python train.py --n_layer=12 --n_kv_head=5 --d_mlp=640 --attn_scale=0.177 --init_std_down=0.00805 --optimizer="soap_variant" --beta1=0.95 --grad_clip=1.0 --decay_fraction=0.584 --decay_shape="linear" --final_lr_fraction=0.0 --dataset="wikipedia_en"
Each number is 128 + 32 x the weight over its row's rms, rounded and kept within 0 to 255. Layers, rows and columns count from 0. The size above them is the row's rms in percent of the matrix's.

# layer 5 MLP down (transposed), 640x160, rms 0.14, rows 228-270, columns 0-79
size [106  84  99  87  90 104  96 102  99  85 110 102  94 108  84  91 103  90 114  95 117  89  80 108 119  99 108  95  99 109  90  98 113 115  90  93 100  97 108 115  98  95  97]
[[160 107 172 136  91 145 102 140 130  39 192 129 154 146 124 155 112  86 164 118  71  40 119 118 131 146 151 143 162 148 131 147 154 112 159 142 150 125 156  55 122 124 105  75  88 135 109 112 125 162 153 130 142 114 139 134 162 126 138 115  64 131 157 158  89 124 181 183 135 187  91 135 138 105 122 124 116 132 137 105]
 [127 175 123 117 108 176 127 128 100 119 176 137 142 126  92 155 105 151 157 158 172 124 163 185 104 101 169  96 105 128 156 103 136 158 115  91 109 172 160 123 161  96  82 160  92 110 117 133 154 152 147  97 163 127 121 124 203 123 179 134 145 132 101 109 170 104 156 126 168 114  95 126 136 160 231 100  75 116 124  94]
 [132  96 171 101 136 189 115 116 159 148  93 179 169 108  99 183  89 120 142  99 116 113 134 130 113 136 103 120  90 140 128  63 125 127 171 141 130  87  96 108 165 107 137 153  85 113 108 118 115 193 179  87  85 135  87 110 104 149 150 176 148 104 156 123 172 196  61 170 130 156  72  88 145 181 136 173 169 154 118  83]
 [156 123 148 109  84 152 169 146  82  86 180 150  93 122 121 143 113 138 112 111 149 104  70 159  96 120  89 192 101 129 180 165 115 202 148 124 137 112  75 170  51 176  84 148  65 121 104 153 153 164 124 113  96 101 114 138 173 134 120 128 142  72 156 125  86 116 168 149  87 171 129 131 136 179 125 178 113 120 113  55]
 [ 97 174 143 153 166 136  82 114 101 149 103  86 132 157 129 175 127 162  88  87 130 141 176 139 114 152 156 112 124 120 173 131 112 120 140 139 137 114 137 141 100 119  92  92 129 196 125  94 150 145 181  72 108 158 164 170 117 107 129 134 142  72 164 174  69 122 114 122 138 106 139 173  80 105 145 111 201 128  94 140]
 [ 89 208 177  54 151  71 115 131 110 107 173 152 122 111 117 115 169 160  73 172  93 114 133 114  52 171  98 148 101 159 124 159  80 118 122 159 126 139 154 119 120 156 110 116 107 139 135 113  96  44 126 102 139 161 103 134  87 160 127 148 166  88  93 166 124 142 106 122 111 125 147 108 109 125 125  48 152 110 108 204]
 [156 101 169 132  68 184 182 188 106 114 157 138 115 121 145 147  89 141 122 120 139 156 131 125 110 115  67 133 116  66 148 121 108 157 175 106 159 147 114  97 122  79 139 103 129 111  98 164  77 185 120 127 169  95 100 163  79 153 148 115 115  83 131 102 132 145  58 137 152 138 157 127 224 134  88 136 117 148 131 136]
 [162 148  76 133 107  99 161 158 140 159 174 137 170 105 141 116 112 137 112 176 102 145  72 165 136 150  50 105 100 138 104 156 165  92 144 143 113  94 136 155 133 148  99  72 102 115 133 159 101 175 156 105 164  93 130 100 143 161 135 136 110 169  95 108 138 162 113 152  76  88  99 138 137 110 147 124 103 103  83 116]
 [165  76 138 188  93 131 136 128 105  78 177 157 114 188 130 110 144 146 149 141 169  69 157 145 116 120 119 100 135 175 142 197  97 136 142 174 128 158 126  85 110 125 147 158 123  71 132 166 116 132 139 122  76  98 145  82 107  95  71  89 185 108 123 138  63 140 137  99 140 170 116 117 124 105 160 171 171 122 143 146]
 [175 187  58 133 135 125 143 154 191 106 142 135 150 106 115 110 167 125 154 141  78  91  65 144  91  68 152  39 152 163 133 108  97 149 123 145  92 121 141 137 156 109 126 156  67 138 169 112  81  71  77 115 138 124  77 157 130 165 124  91 165 144  83 164 154 179 109  65 160 100 139 137 154 134 108 110  92  98 110 119]
 [ 91 116  83 132  85 115  66 137 113 118 166  95 156  85  74 127 108 104 112 120 172  37 122  31  82 162  98 124 164  96 179 133 117 141 206 149 114 105 148 123 101  78  96 156 114  93 152 139 168 152 105 149 139 105 129 168 122 190 157 170 114 114 116 143  76 142 154 161 124 108  44  95 103 117  94 118 127 103 160 106]
 [143 161 157  72 123 140 161  88  98 134 111 136 124 174 176  98 161 120 103 109 188  72 152 135 137 176 166 138  60  87 117  97 114 157 117 116  99 162 114 159 125  65 147 114 181 149 154 148 143 129 103  79 115 121 112 113 115 140  97 136 152 152 121 123 121 135 179 132 156 156 163 199  95 108 149 106 174 136 145 118]
 [118 151 169 161 154 133 103  86 121 147 117 125 132  87 173 122 121 134 101 102 108 153 134  77 135 125 167 176 156 124 105 109 132 114 194  76 116 167 152  52  74 115 171 164 132 146 113 122 135  73 121 179 158 161 158 108  91 159 107 150 120 107 140 145 102 173  82 150  74 142 155 110 112 167 120 160 143 111 145  91]
 [127 134 102  83 145 168 102 153 113 128 119 109 110  74 119 104 154 113 105 187 163  64 109 157 195 171 137 145 123  96  58 152  90 171 122 143  79 143 158 132 114 111 183  92 111 131 131 109 144  89  68 123  76 155 127 148 138  41 104 138  83  90  98 186 158 194 158  79 115  93 164 156 104  77 113 135 143 139 105 129]
 [100 101 149 108  57 108 134  82 132 133 159 130 108 140 174  88 171 142 104 181 144 120 138  70 181  70 208 146 134 123 153 167 109 152 146 152 155 117 112  70 137 144  91 188  85 119  66 108 188  99 118 204  74  85 176 125 147 142  83 106 162 124 155  73 122 109 115 179 120 154  99 163 104 101 133 150 109 130 122 136]
 [173 169  55 135 136  87 180 155 151 101 138 163 136 149 146  94 168  98 121 151 124 148 137 154  78 148 111 156 111  80 110 199 116 144 110 115  97 183  90 166 115 123  98 166 144 160  98 154 173  90  44 161 154  68 163 122 167 125 111  62 113  81 146 203 117 117 136 161  82  69 131 151 146 132 113 144 139 183 156 130]
 [129 109 125 140 159 142 172 143 102  98 111 152 141 169 135 129 108 185  81  96 165 138 126  89 150 160  85  68 140 127  97  90 123  89 112 118 148 136 204 109 129 183 120 132 171  91 103 182 135 131 159 195 101 135 150 125 164 130 158 149 119 131 104 107 112 187 107 132  85 121 118 174  98 178  93 111 118 189 119  96]
 [ 87 104 100 149 172 102 124 136 128 149 111 151 118 143 170 126 157 121 110 108 157 198 106 128 121 110 143  91  98  84 122 131 128 124 180 185 136 121 129 158 120  99 134 117 192 100 111  95 149  60  74 126  89 224 107 147 150 115  81 138  96 126 103 154 141 172 151 152  63 132 106 129 156 146  86 110 124 167 166 153]
 [116  87 142 126 123 151 110 113  79 133 144 180 109 182 147 188  85 125  98 148  83 128 122  74 108 113  64 108 153 137 124 117 116  95 150 122 199 154 141 105 164 116 178 119 130  88  95  54 120 116 152 164  87  90 109  85 130  91 150 129 149 121 123 146 144 148 140  87 116  86  92 132 115  76 117 106 152 172 139 146]
 [113 107  91 160 138 123 148 167 123 122 172 113  90 109 144  31 118 130  78  78 199 122 116 152 115 152 142 110  67 159  85 121 144 134 147 120 146 102 131 141  55 129 135 120 145 156  95 222 234 101  88 116 114 124 148 119 100 162 172  90 157 103 159 158 145 143 106 190 127 141 113 159 202  95 132  79  72 179 133 124]
 [138  93 150 156 200  91 157 105 136 148 102 118  76 142  85 128 103 138 158 119 138  98 127  97 156 129 167  94 101 183  66 116 140 120 137 131 128  53 173 127 167 167 131 160 131  95 119 155  92 133 187 155 137 115 124 133  83  90 131 165  95 123 136 199 118  73 128 135 149 105 154 121 171 151  97 134  98 110 163 169]
 [157 119 115 161 135  94 170 122 158 108 161 115 117 149 186 122 126 117 141  92 206  98 133 114 109 148 203  77 111 137 128 165 149  94 118 126 147 138 159 169 130 188 137 136 156 171 177 106 108 134 127  78 136 117 174 162 132  82 144 153 150 129 106 109  84 136 150 148 162 131  99 104 163 117 154  76 117 169 174 171]
 [150 116 111 112 140 138 113 123 112  78 164 137  68  70 102 151  79  95 133 135 154 130 124 152 128 154 109 144 117 128 118 136  94  82 100  99  47 135 121  96  77 129 181  70 124 129  83 161 128 123  63 176 127 133 113 142 118 138  97 103 128  93 138 148  83 181  93 186  78 102 137 118 190 127 120  95 135 143  89  65]
 [157 172 169 108 169 120 125  81 139  96 120 161 101 126  78  51 127 116 147 120 106 130 160 103  79 135 104 139 112 173 125  84 164 170  83  93 144 111 117 162  58 156 135 105 155 128 106 142 142 138 116 116 137  28 109 183  89 127 127 144  82 157 111 112 183 129 161 137 128 168 155 178  57 151 141 138 132 134 122  99]
 [ 99 100 188 124  95 101 157 133 116 138 116 124 183 131  86 138 153 130 100 174 133  91 165 103 115 167  61 137 183 102 167 153  97 197  84 111 151 177  67  94 157 149 150 158  84 114 139 117 109 163 146  74 108 135 141  89 140 102 170 120  78  69 135  87 145 144 122 107 104 105  91 127 166 162 139 172 162  71 172 151]
 [121 104 115 139 154  69 125 167 120 167  84 146 118 138 146 152 148 121 150  96 189 172 159  86 123 124 164 130 143 123 144 139 103 140 145 154  89 141 163 141 131 123 166 121 154 150 152 113  90 139 187  97 168 211  75  81 108 133 123 179 163 127 120 132  60 180  86 156 186 129 133 154 126  52 100 168 112 158  78  99]
 [130 159 113 166 153 182  84 159 157 152  83 112 149 154 118 127 110 129 175  99 133 128 135  81 187  88 151 159 181 172 159 157  99 161 120 196 120 156  79 122 157  81 198 176 138 187 117 154 195 169 156 155 102 132 144 141 113 110 117 140 137  99 162 114 152 131 146 136 138  90 151 126 154  90  95 123 116  68 172 133]
 [139 125 148 126 150 142 177 196 121 126 138 170 100 148 154 145  57  86 139 143 153 135 152  79  99 147 127 130 124 119 168 140 186 151 144 184 100 104  88 168 184  65  65  92 150 133 101 118 186 173 140 117 164 134 166 127 103  97 140  87 132 116 136 116 147 195 110 107  70 169 136 172 150  86 116 103 194 122 134 110]
 [ 84  69 102 123 117 112 129 100  57 168 160 165 128 114 174  94 163  70 126  80 158 121 152 101 144 175 165  81 128  95 165 185 134  53 121 111  92  97 168 154 123 153 139 143 203 156 136  99 179 129 125  74  73 145  96 113  93  81 128  96 108 158 117 117  92 111  92 158 118 115 132 183 136 163 113  98  80 154 110 160]
 [133 121 124 125 155 157 167 110 126 132  60 127  68 146 181  86 122 120 114 169 116 125 120 203 127 158 120 150 109 129  89  87 127 140 136 136 133 191  34 140 146 155 122 112 140 152  82 128 158 118 113 139 141 124 170 147 153 187 116 138  68 165 155 133 176 156 104  32 162 135 127  34 134 138  71 101 115  94 100  96]
 [146 102  93  75  87 145 102 115 106 155 113 102 146 127 131 134 114  94 134 129 121 176  51 108 114  64 128 115 123  90  99 126 126 125 103 109 136 159  93 130 127 143 102  57 211 110 110 170  84 153 116 135 115 139 102  65 159 174 110 137  92 123  89  88 135  72 126 139 171  80 106 128 133  96 107 161  31 100 112  81]
 [137 164 117 161  92 131 114 103  69 149 129 147 159 168 164  99 145 106 150  94 163 148 162 199 106  95 142 136 151 182 110 117 125 135 160 147 136 118  64 138 143 137 150 186 124 155 144 106  98 115 154 161  78 122 176 169 143 107  85 162 188 184 113 137 134 125 149 164 135 175 135 135 130 124 135  98  86  95 152 122]
 [130 113 154  76 180 144 188 113 117  83  69 113 113 103 137 189 151 143 112 139 138 115 104 170  79 142 148 168 107 102 142 128 156 110 140  97 100 100 101  98 135  75  87 131 118 122  97 133 114 168  61 161 119 177 124 152 158  56  98 121 159 149 154 115 172 178 121  90 110 149 193  83 137 102 126 185 104 215 121 112]
 [149 123 135  98  88 120 136 129 158 151 157 150 116 176  97 121 176 119  90 103  66 182 129 104 101 103 138  65  51 128  84 151 106 114  95 134 158 132 177 140 127 133 223 165 137  99 101 102 158 127 147  83 134  93  68  92 113 152 145 109 172 124  45 158 136 114 106 101 152  94 113 132 126 144  87  91 135 180 162 110]
 [ 90 129  55 149 154 131 106 188 126 125 108 105 101 122 146 157 133 155  98 159 122 133 113 104  82 162 100 157 122 169 153 127 164 158 117 104  99 195  66  91 183 184 142 150  97 136 158 117 112  72 111 112  91 136 121  98  97 176 146 148  84 149  38 156 182 114 141 118 127 116 121 145 125 127 144 164 175 108 144 121]
 [ 89 190 132  97 145  99 157 105 170  81 155 112 147 128  98 135 137 202 176 202 128 134 134 153 126 107 106  67 103 192 102 119 136 167 119 114 169 179 117 131 151 147  72 159 139 134 141 137 153 119  74 134 168 140 101 145 109 145 158  97 151 102 131 120 103 153 148  81  76 182 135 177 146 165 165  93  93 166  87 113]
 [140 154  98  94 150 141 142 106 112  91 148 130 126  71 175 124 133 193 124 204 132 126 129 125 165 136 114 150 156 119 117  81 211 149 127  64 133 124 103 134 120 105 151 124  69  98 147 134 112 131  94 140  46 150 133 124  83 104 117 157 144 163 170  96 172 117 121 153 115  95 209 144 136 148 140 151 140 142 155 122]
 [149 132 129 130 108 177 184 134 185 143 109 139 142 114  83 156 120  91 141 188 106 157 110 100 136  93  98  96 129 102  80 150 142  91 185  98  77 116  99  94  92 104 104 175 124 144 131 158 113 132 128  87 124  79 138 167 177 147 145 131 117 133 157 113 101 114 136  75 101 110 125  82 145  76 126 162  63 128 136 143]
 [186 140  79 177 112  97 139 133 119 131 154 110 176 146  94 104  50  79 125 122 130 142  85 106 138 145 178 142 113 100  92 113 169 138 102 140 126  63 109 132  87 159 107 155  57  96 123 126  97  87 129  77 162 136  63 141 141 118 105 138 110 126 157 191 112  90 173 127 142 138 110 106 121 109 118 145  81 192  66 155]
 [153 102 136  98 114 136 122 127 193 119 102 114 114 163 113 125  67 149 154 121 182 123 130  63 126 145 200 145  95 137  96 156 110 211 117 120 108 148 176 130 131 138 158  97  75  91  96 127 137 154 121  30 100 119 102  74 177 119  99 119 109 108 146 156 152 163 107 133 134 137 170 153 188  80 137 105 143 101 119 105]
 [132 131 174 135  83 107 149 124 115 102 177 124 143 125  92 146 107 100 130 159 177  97  63 124 142 206 167 128 161 110 149 134 150 137 137  99 104 109 162 111  83  97 109 154 119 114 114 132 143 120 147 114 135  65 105 132 102 171 118 134  93 151  95  71 147 119  63 210 101 173 176  69 168 126 144 118 163 181 137 133]
 [115 136 106 118 116 142 147 134 137 122 155 136 132  84 108 114  37 151  85 136 106  94 185 145 142 148 131 102  90 131  67 137 138  97 140 191 114 113 111 145 176  62  93 108  59 150  89  77 125  95 145 101  73 161 121 115  97  40 125 115 153 118 112 158  71 171 178 151  96 184 150  96 122 117 103 104 100  97 140 129]
 [116 128 101 140 234 152 110 168 117  87 126  81 136 157  95 123 108  95 129 135 158 137 142 159 103 195 158 140  75  74 121 173 114 157 122 155  72 139 167 160 112 106 105 133 136 136 193 144 100  96 129 145 137 123 113 115 160 134  93 166  95 122 140  71 140  99 111 121  84 151  73 124 113 156 117 180 115 211  80 118]]
# layer 5 MLP up, 640x160, rms 0.137, rows 229-270, columns 0-79
size [ 80  97  90  89  96  99 103 102  82 101  89  97  95  88 100 106 101 109  94 110 125  91  95 104  91 101  98 104  99  98  96  98 103  93  95 113  97 106 106  96  93 100]
[[ 97 100 112 130 150 111 125 133 127  99  53 130 146  95  93  73 180  71 111 135  58 103 117 142 105 138 129 178 157  75 151 189 128 142 110 137 142  50  75 131 112 119 151 176 143  66 152  89  78 108 107 129  79 129 108 158 123 125 124 126 109 118 154 156 140 118 139 109 101 120 204 124 117 132  50 205 141  76 121 178]
 [148 142 122 140 177 126  69 150 124 125  78 125 125  73 154 135  93 148 142 146 193 155 103 114 139 177 129 140  80  89 155 116 142 170 134 117  92 130 119 132 123 166 173 109 149 132 135 144  63  81 110 144 124 174  60 121 110 129 161  46 127 107 158 183 129  54 105 120  70 115 112 164 149  88 143 138 149 147 141 116]
 [124  98 106 134 182 118  58  75 147 149  59  73 130 126  98 128 176  73 156 151  94 155 140 134 173 153 133  46 124 116  97 129 133  77 133 128 126 129 146 108 134 100 165 111 220 111 165  74 139 128 171 186 194 177 131 140  92  79  86 157 116 177 168 134 166 133 112 119 151  95 119 126 128  86 114  61  78 128 133 130]
 [144 133 127 155 112 160 129 153 116  73 110 161 158 111 120 100 151  91 180 136 155 155 103 126 174  92 145 119 106 163 144 144 116 183 179 133 159 186  68 105 188 132 165 197 137  83 138 129  85  49  62 107 119  77  83  87 134 161 148 126 156 109 111 158 202 111 139 101 100 129  77 172 137 118  58 118 100 129 169 104]
 [158 127 142 160 134 149 127 151 164 159 134 126  81 116 116  99 155 140 114 161 137 152  70 114 102 117  82 183 137 161 174 160 146  97 111  65 176 155 159 140  94 165  76 105 113 166 107  99  60 161 117 104 140 133 164 128 173 109 139 125 136 115 144 125 128 125 136 139 156  96 190 162 119 106 106 115 103 131 137 108]
 [ 87 129 120 121 100 123 131 123 152 118 144 138 150 118  71  75 100 149  82 118 110 145 156  88 112 152 101 185 138  81  95  89 221 130  75 115 138  95 153 118  89 186  80 101 149 116 123 120 108 149 162 116 177 167 132  59 186 131  95 154 153 123 116 123 144 108 133  73 173 103 149 141 110 173 126 122 122 105 188 123]
 [123 169  62 145 144 122 137  90 107 114 149 124 109 108 129 116 155 164 173 188 154  98  57 148 134 157 130 121  94 132 176  97 130 137  95 126 125 114  64 108 104 169 109  82  75 105 123 101 110 173 136 198 118 140 173 138  92 112  98 122 110 134 134 138 119 199 125 161 133 149 176  69 110  98 182 148 114  85 146 164]
 [101 173 152 107 137 135 117 134 141 148  62 133 158 112 168 133  79  99 113 182  92 113 191 116 134  99 157 132 138 125 173 119  74  72 138 126 109 111 133 105 194  98 126 116 153 207 158 171 145 123 121  75 147 184 117 111 139 121 169  84 140 109 108  96 123 133 153 187  62 112 126 163 171 114  89 115 127 110  66 175]
 [128  87  81  85 124 174  81 133 123 101 133 208 146 103 145 133 106 162  87  83 133 111 149  97 182 131  88  99 154  95 152 106 202  85 180 141 152  94 142 160 148 165 163 182 174 126 121 142  97 159 175 119 134 103  70 144 155 128 133 120 190 158 157  97  74 130  97 176 136 115 123 119 142 128 101 118  81 176  63 104]
 [109 108 115 114 134 148 192 106 118 171  97 116 111 172 134 125 143 155 162 129  69  95  52 124  72 134 117 100 143 119 137 184 116 166 185 137 115  41 116 103 143 117 146 152 146 129 149  92 129 173 138 120 143  86 105 116 151 130 137 136 132 119  98 154 152 105  91 168 145  99  85  77 135 112 189 113 152  91 147  95]
 [143 159 159 101 161 157 144  69 115 143 141 137 143 135 108 113 158 138  90  88 169  61 133 121 129 165 140 149 108  72 129 171 137 168  91 145 114 162 109 129 143 151 111 169 111 147 140 162 147 161 126 110  61  58 155 140 139 141 162 105 123 167 178 144 208 113 120 112 140 202 158 191  67 149  91 111 175 125 139 111]
 [138 112 120 180 123 139 172 122 123 161 103 161  96 121 122  86 114 113 156 134 179 166 140 113 110 131 140 132 121 127 158 106 155 131 136 146 128 109  51  31 128 121 109 139 141 180  91 127 161 151 127  93 115 123  79 160 120 122 123 148  88 151 183 112 163 124 143 113 143  92 113 139 170 135 128  60  80 140 171 123]
 [ 96 133 126 122  93 181 155 147 108 115 105 125 109 134 144  67 169 192 150 108 184 134 141 141 155 131 145  92 132 168 104  87 130 114 153  96 129  79 106 186 127 124 117 118 165 100 143 130 122 123 138 115 169  82 138 127 115 206  97 125 137 142 163 106 157  79 123 162 183 133  70 101 107 141 120  45 109 152 129  95]
 [118 131 171 119 133 153 129 140 160 108  87 149 199 102  80 153  69  55 124  54 143 110 109 138  65 194 109 102 121 148  83  95 150  80 132 130 180 124 139 126  77  89  78 127 176 170 123 131 152 126 114  87 158 138 132 147 108  96  92 119 131 149 100 164 198 170 141 112 125 169 161 129  51 149 135 111 110 155 115 151]
 [ 39 146 134 153 156 126 103 128 122 139 170 153  79 141 113 145 154 133 156  74  94 126 115  93 163 135 159 116 131 156 150 101 112 133 130 122 100  73 164  84 128 170 121 147 172 116 147 102 114  77 123  86 103 156 106 176 121 197  78 159 122 143  46 127 124 171 187 136  91 133 116 126  65 106 150 156 183 155 174 156]
 [100 144  93  91 167 171 168 177  62 104 123 128 183  91 136 216 153 129 101 111  85 135 118 138 143  94 107 161 141 116 170 113 119 135 123 152 121 113 128 157 138 108 110 135 130 151 141 184 145 119 240 120 161 123 114 146 112 169 105 145  60 134 113  81 127 221 133  99  93  73 130 159 109  95  99 104 103 153 105 106]
 [112 156 242 132  86 150 150 122 135 117 174 102 161 151 126  94 190  97 144 137 105 168 110 138 173  89 137 130 161  76 160  98 119 100 147 111 179 115 156 101 204 130 110 192  99 113 122 134 102 125 134  37 120 105  98 121  76 169 120 134 149 133 125 106 142  92 104 143 197 122  55 122 114 112 140 152 185  64 141 140]
 [126 121 161 133 148 140 171 131 162 117 112  83 154 114 114 171 126 104 125 142  62 122 138 142 102  78  52 149 185 109 175 109 205 101  98  81 138 117 115  63  85 156  98 113 188 136 190 131  92  88 102 137  99 145 115 110 157 121 127 191 127 154 156 128 127 113 164 140 127 122 167 120 113 127 106 115 117 157 155 179]
 [147 147 139 140 123 201 140 182  90 136  91  88 142 124 108 100 167 173 114  81 141 124 133 113 104 105 135 117 146 185 137  85 109 161 152 111 121 134 188 113  73 135  99 118 154 132  98 161 108 140 152 149 137 167 127 108 108 171 169 100  89 149 199 120 131 166 113  86 184  75 214 179 198 109 125 151  69 112 168 166]
 [134 135 143 201 155  84 131 157  78 111 160  69 130 117  95 101 166 117 111 105 141 172 106 171 179 137 171 119 159 166 190 169 101 142 213 153 108 148 128 124 121 144 131 182 156  73 118 167 121 138 141 179 145  93 150 110 124 107 141 116  64 212 112 124 175 128 103 134  80  57  79 150 165 138 111  86 131 125  70 155]
 [ 85 140 202  82 136 130 125 151 124 152 112  93 134  77 168 108 147 129  81 127 142 160 151 196 185 188 140 132 156 159 120  98 156 140 123  83 133 141  53 145 103  79 103 132 123 172 102  80 124 154 129 118  80 133 180 143 160 135 159 144 133 100 164 136 124 124 128 145 100 111 141  84 151 134 148 184 129 160  87 142]
 [100 143 130 153  76 144 105 128 127 128 111 139 163 185 153 106 116 128 111 111  70  93 110  75 125  61 139 111 131 123 134 104 149 183 150  94 167 108 174 116 157 104  72 103 218 121 147 102 112 135 130  80 130 133 142 108 144 156  29 104 125 175 122 131 131  39 141 115 146 190  89 158 108 142 130 122 133 134  68 174]
 [134 114 151  63 146  97 133 135 111 167 117 145 137 109  98 121 162  61 166 106 130  84 117 122 122 111 106 153 129 131  98  83 155 112 168 110 140 171 123 132 197 134 110 139  95 103 137  97 156 182 123  43 141 142 142 110 122 140  80 123 111 115 127  68  88  48 181 148 160 137 137 130 125 128 111 123 199 124 129 181]
 [148  93 192 105 212  89 107 128  99  66 121 121 127 120 118 108 139  71 141 141  87 102 141 103  51 146  97 141 125 131 172  88 202 171 148  87 129 133 145 115 154 185 128 130 120 102 100 129 104 132 159 192 135 150  95 117 145 114 138 121 145 133 141 135  91 152 135 148  69  39 217 131 153 201 136  84 106  99 102 144]
 [174 189 107 135 137 173 101 185 140 110 116 130 140 106  63 128 120  94 156 154 184  80 205 168 140 183 140 141  86  89  92 203  96 127 117 110 118 101 111 112 123 130 113 137 128 113  84  94 143 161 148  92 115  87  90  46 169 117 148 131  87 161 101 115  98 101 152 158 112 191 149 137  83 133 145 109 148 115 128 191]
 [171 119 112 166  58 141 156 151 154 130 127  94  74  79 123 101 118 107 116  55  81 172 138  87 158 128  36 102 112 149 113 144 141 112  94 161 127 168  79 109 144 145 100 135 107 145 103 115 135 101 120 106 158 139 125  76 135 134 108 154  67 123 127 106 195 108  92  76 137 165 194  97 113 155 136 128 146 155 187 101]
 [110 153  65 117 146 121 144 106 111 135 105 124 170 120 154 136 132 149 149 141 211 135 128  99 145 133  64 144 154  77 158 184  54 148 132 145 170 112 129 109 116 159 138  98 165  83  89 142 126 124 164 123 165  48 145 143 183 171 112 158 169 113 119  61 134 131 113 139 196 104  26 121 137 150 103  65 165 117 136 137]
 [140 114 194  88 199 157 146 118 202  79 168 129 149 119  82  76 171 153 171 172  70 136  92 116 118  95  93  49 165 156 134  92 104 156 135  99 150 158 107 122 161 105 116  97  90 110 169 164 169 126 133 144 127 115 164 137 171 176  42 136 112 112 110 170 161 127 148  88 147 117  78 122 134 120 109 133 109 161 141  83]
 [104  54 122 104 194 137  90 133 112 197 121 114 137 110 145 126 130  97 142  62 181 126  92 157 136 166 134 147  91 136 100 171 118 124 162 153 209 118 126 157 134 127 134  72 147 159 176  74  99 138 115 112 123 123  84 114 190 122 143 174 140 122 134 107 130 142 180 169 104 116 100  93 116 125  83 112 166 166 117 135]
 [157 136 102 129 127 162 124  69 132 121 116 132 141 123 103 149 135 171 132 148 135  97 149  78 139 179 153 103 146 139 178 140 115 139 142 132 120  48 158  99 143 153 126 163  34 192 142  80 157 109 132 107 128 165 140 184 106 125 144 138 146 127 159 159 144 118 153 145  69 127 137  92 127 147 155  76 166 165 155 151]
 [130  85 118 101 159 157 113 147 132 126 124 127  96  95  95  54 149 117 147 147 128  94  56 127 110 135 145 110  98 106 116 133 114 157 169 136 101 159 155 136 216 117 127 117 124 110  95 220 131 108 102 132 110 123 186 135 115 132 128 120 112 104 105 115 121 105  85 140  73 122 116 151  81 135 124 101 126 161 134 216]
 [166 112  94 168 138  87  80  78 102 136 114  51 149 136 148 169  87 171 181 146  96 176 120 110 125 145 139 141 196 132 183 130 125  91 126 123  82  83 100  80 113  98 108 103  93 104  98 148 139 143 153 146 160 178 140 175 138 106 133 134 124 118 124 133 162 143 100 128 183  90 102 163 143 135 123 141  94 150 114  96]
 [157 105 132 101 153 165 124  96 150  94 131  61 121 145  84  56  84 154 129  92  95 118 177 154 115 145 139 120 153 100 112  92  72 142 102 138 149 183 149 135 138 121 186 109 147 163 134 114 146 135 186 110 153 159 110 107 141 107  95 109  96 132  82 130 236 129 158 130 148 134 177 121  96 156  89 174 123 160 143  99]
 [ 98 117 120 107 144 139 131 116 127 159 158 167 107  85  44  79 184 146 123 142  77 139  99 128 114  99 127 160 121  83  55 131 129 147 111 149 151  94 138 152 110 126  80 164 119 180 133 119  81  70 160 137 155 129 118 117  99 151 148 112  81 129 166 163 160 137 119 171 152 139 164 128 147 152 207 147 119  97 107 188]
 [185 150 163 173 166 134 176  98 150 127  88 107  85  94 131  77  54 163 171  94 138 112 117 127 141 110 112 145 159 162 127 153 102 119  90 100 146 132 143 128 176  48 126 149 174 144 107 119 186 167 139 142  84 146  92 174 101 154 122 121 103 220  87 117 115 130 211 119 170 119  89 175 147 125 156  83 107 137  46 118]
 [ 66 109  61 163 192 140 115  83 102 116 125 185 101  88 108  92 195 131 165 115  99 119 120  93 126 138 117 112 130  58  97 100 194  96 115 101  84 110 139  93 162 105  77 115 103 147 114 134 126  85  93 219 161 105 172 148 206 149 161  75 109 157 149  86 177 113 138 147 164 115 176 164  85 168 128 119 160  89 188 106]
 [118 134 133 148 154 167  99 109  92 129 160  97 146 150 130 138 122 139 174 120 131 114 154  91 146 179 154  81 180  89 137 105 147 155 107  83 130 118 116 127 171  85 151 172 160 152 123 173 123 156 148  74 170  76 125 141 189 153  79 173 123 126 147 166  94 131 115 137 154 203 134 123  53 152 146 144 143  94  42  96]
 [146  81 146 138 118 172  90  73 121 128 104  69 133 141 111  31 137 135 144 179 130 137 109 148 135  95 116 114 113  63 124 113 104 145  94 154 142 107 120 153  72 135 125 121  64 101 104 152 142 118 129 141 126 153 168 170 132  47 162 127  80 147 112 127 165 143 133 158 144 153 117 100 204 117 128 131 139 119 140 126]
 [118  92 109 151 164 126 161 208 158 110 135  81  59 145 131  88 132 126 132  73 160 140 138 123  96 176  90 181  93 109 161 123  79 165 161  60 118 120 146 106 150  85 118 149 123  74  99 173 155 154 146  96 141  88 102  68 173 114 142 201 130  91  82 107 140 123  49 118 157 111 159 163 141 171 100 156 200 170 177 131]
 [158 138 100 114 110 145  96  81  95 118 101  72 139 119 140  91  59  83 119 107 138 120 139  74 155 118  98 123 109  98 165 138 123 141 156 109 158 135 203 161  74 147 181 185 191 109 200  68 142 129 138 184 164 119 112 110 169 190 149  82  54 116 158 143 169 105 150 124 167 137 169 131  90  80  76 114 131  79 157 130]
 [107 112 129 143 159 157 106  89 130 104 158 181 103 186  95 107 129 122 141  95 192 185 165 119 115 198 114  49 109 115 165 121  94 143 127 151 130  81 170 149 213 174 145 162 108  73  89 143 115 129 110 124 131 137 131 153 138 142 131 173 150 124 113 104 185  66  98 174 142 146 100 179 122 152 157 143 151 119  89 127]
 [112 131 149 121  91 117 145  96 130 179 174 107 124 158 135 164 126 189 111 122  99 127 144 150 124 167 116 136 165 188 119 164 165 117 141  93 118  94  94 100 110 146 118 144 193 107 153 135  93 113 147 129 139 111 216 147 204 140 132 150 114 119 157 159 174 132 147 173 142 120 150 116 114 137  87 108 146 147 102 100]]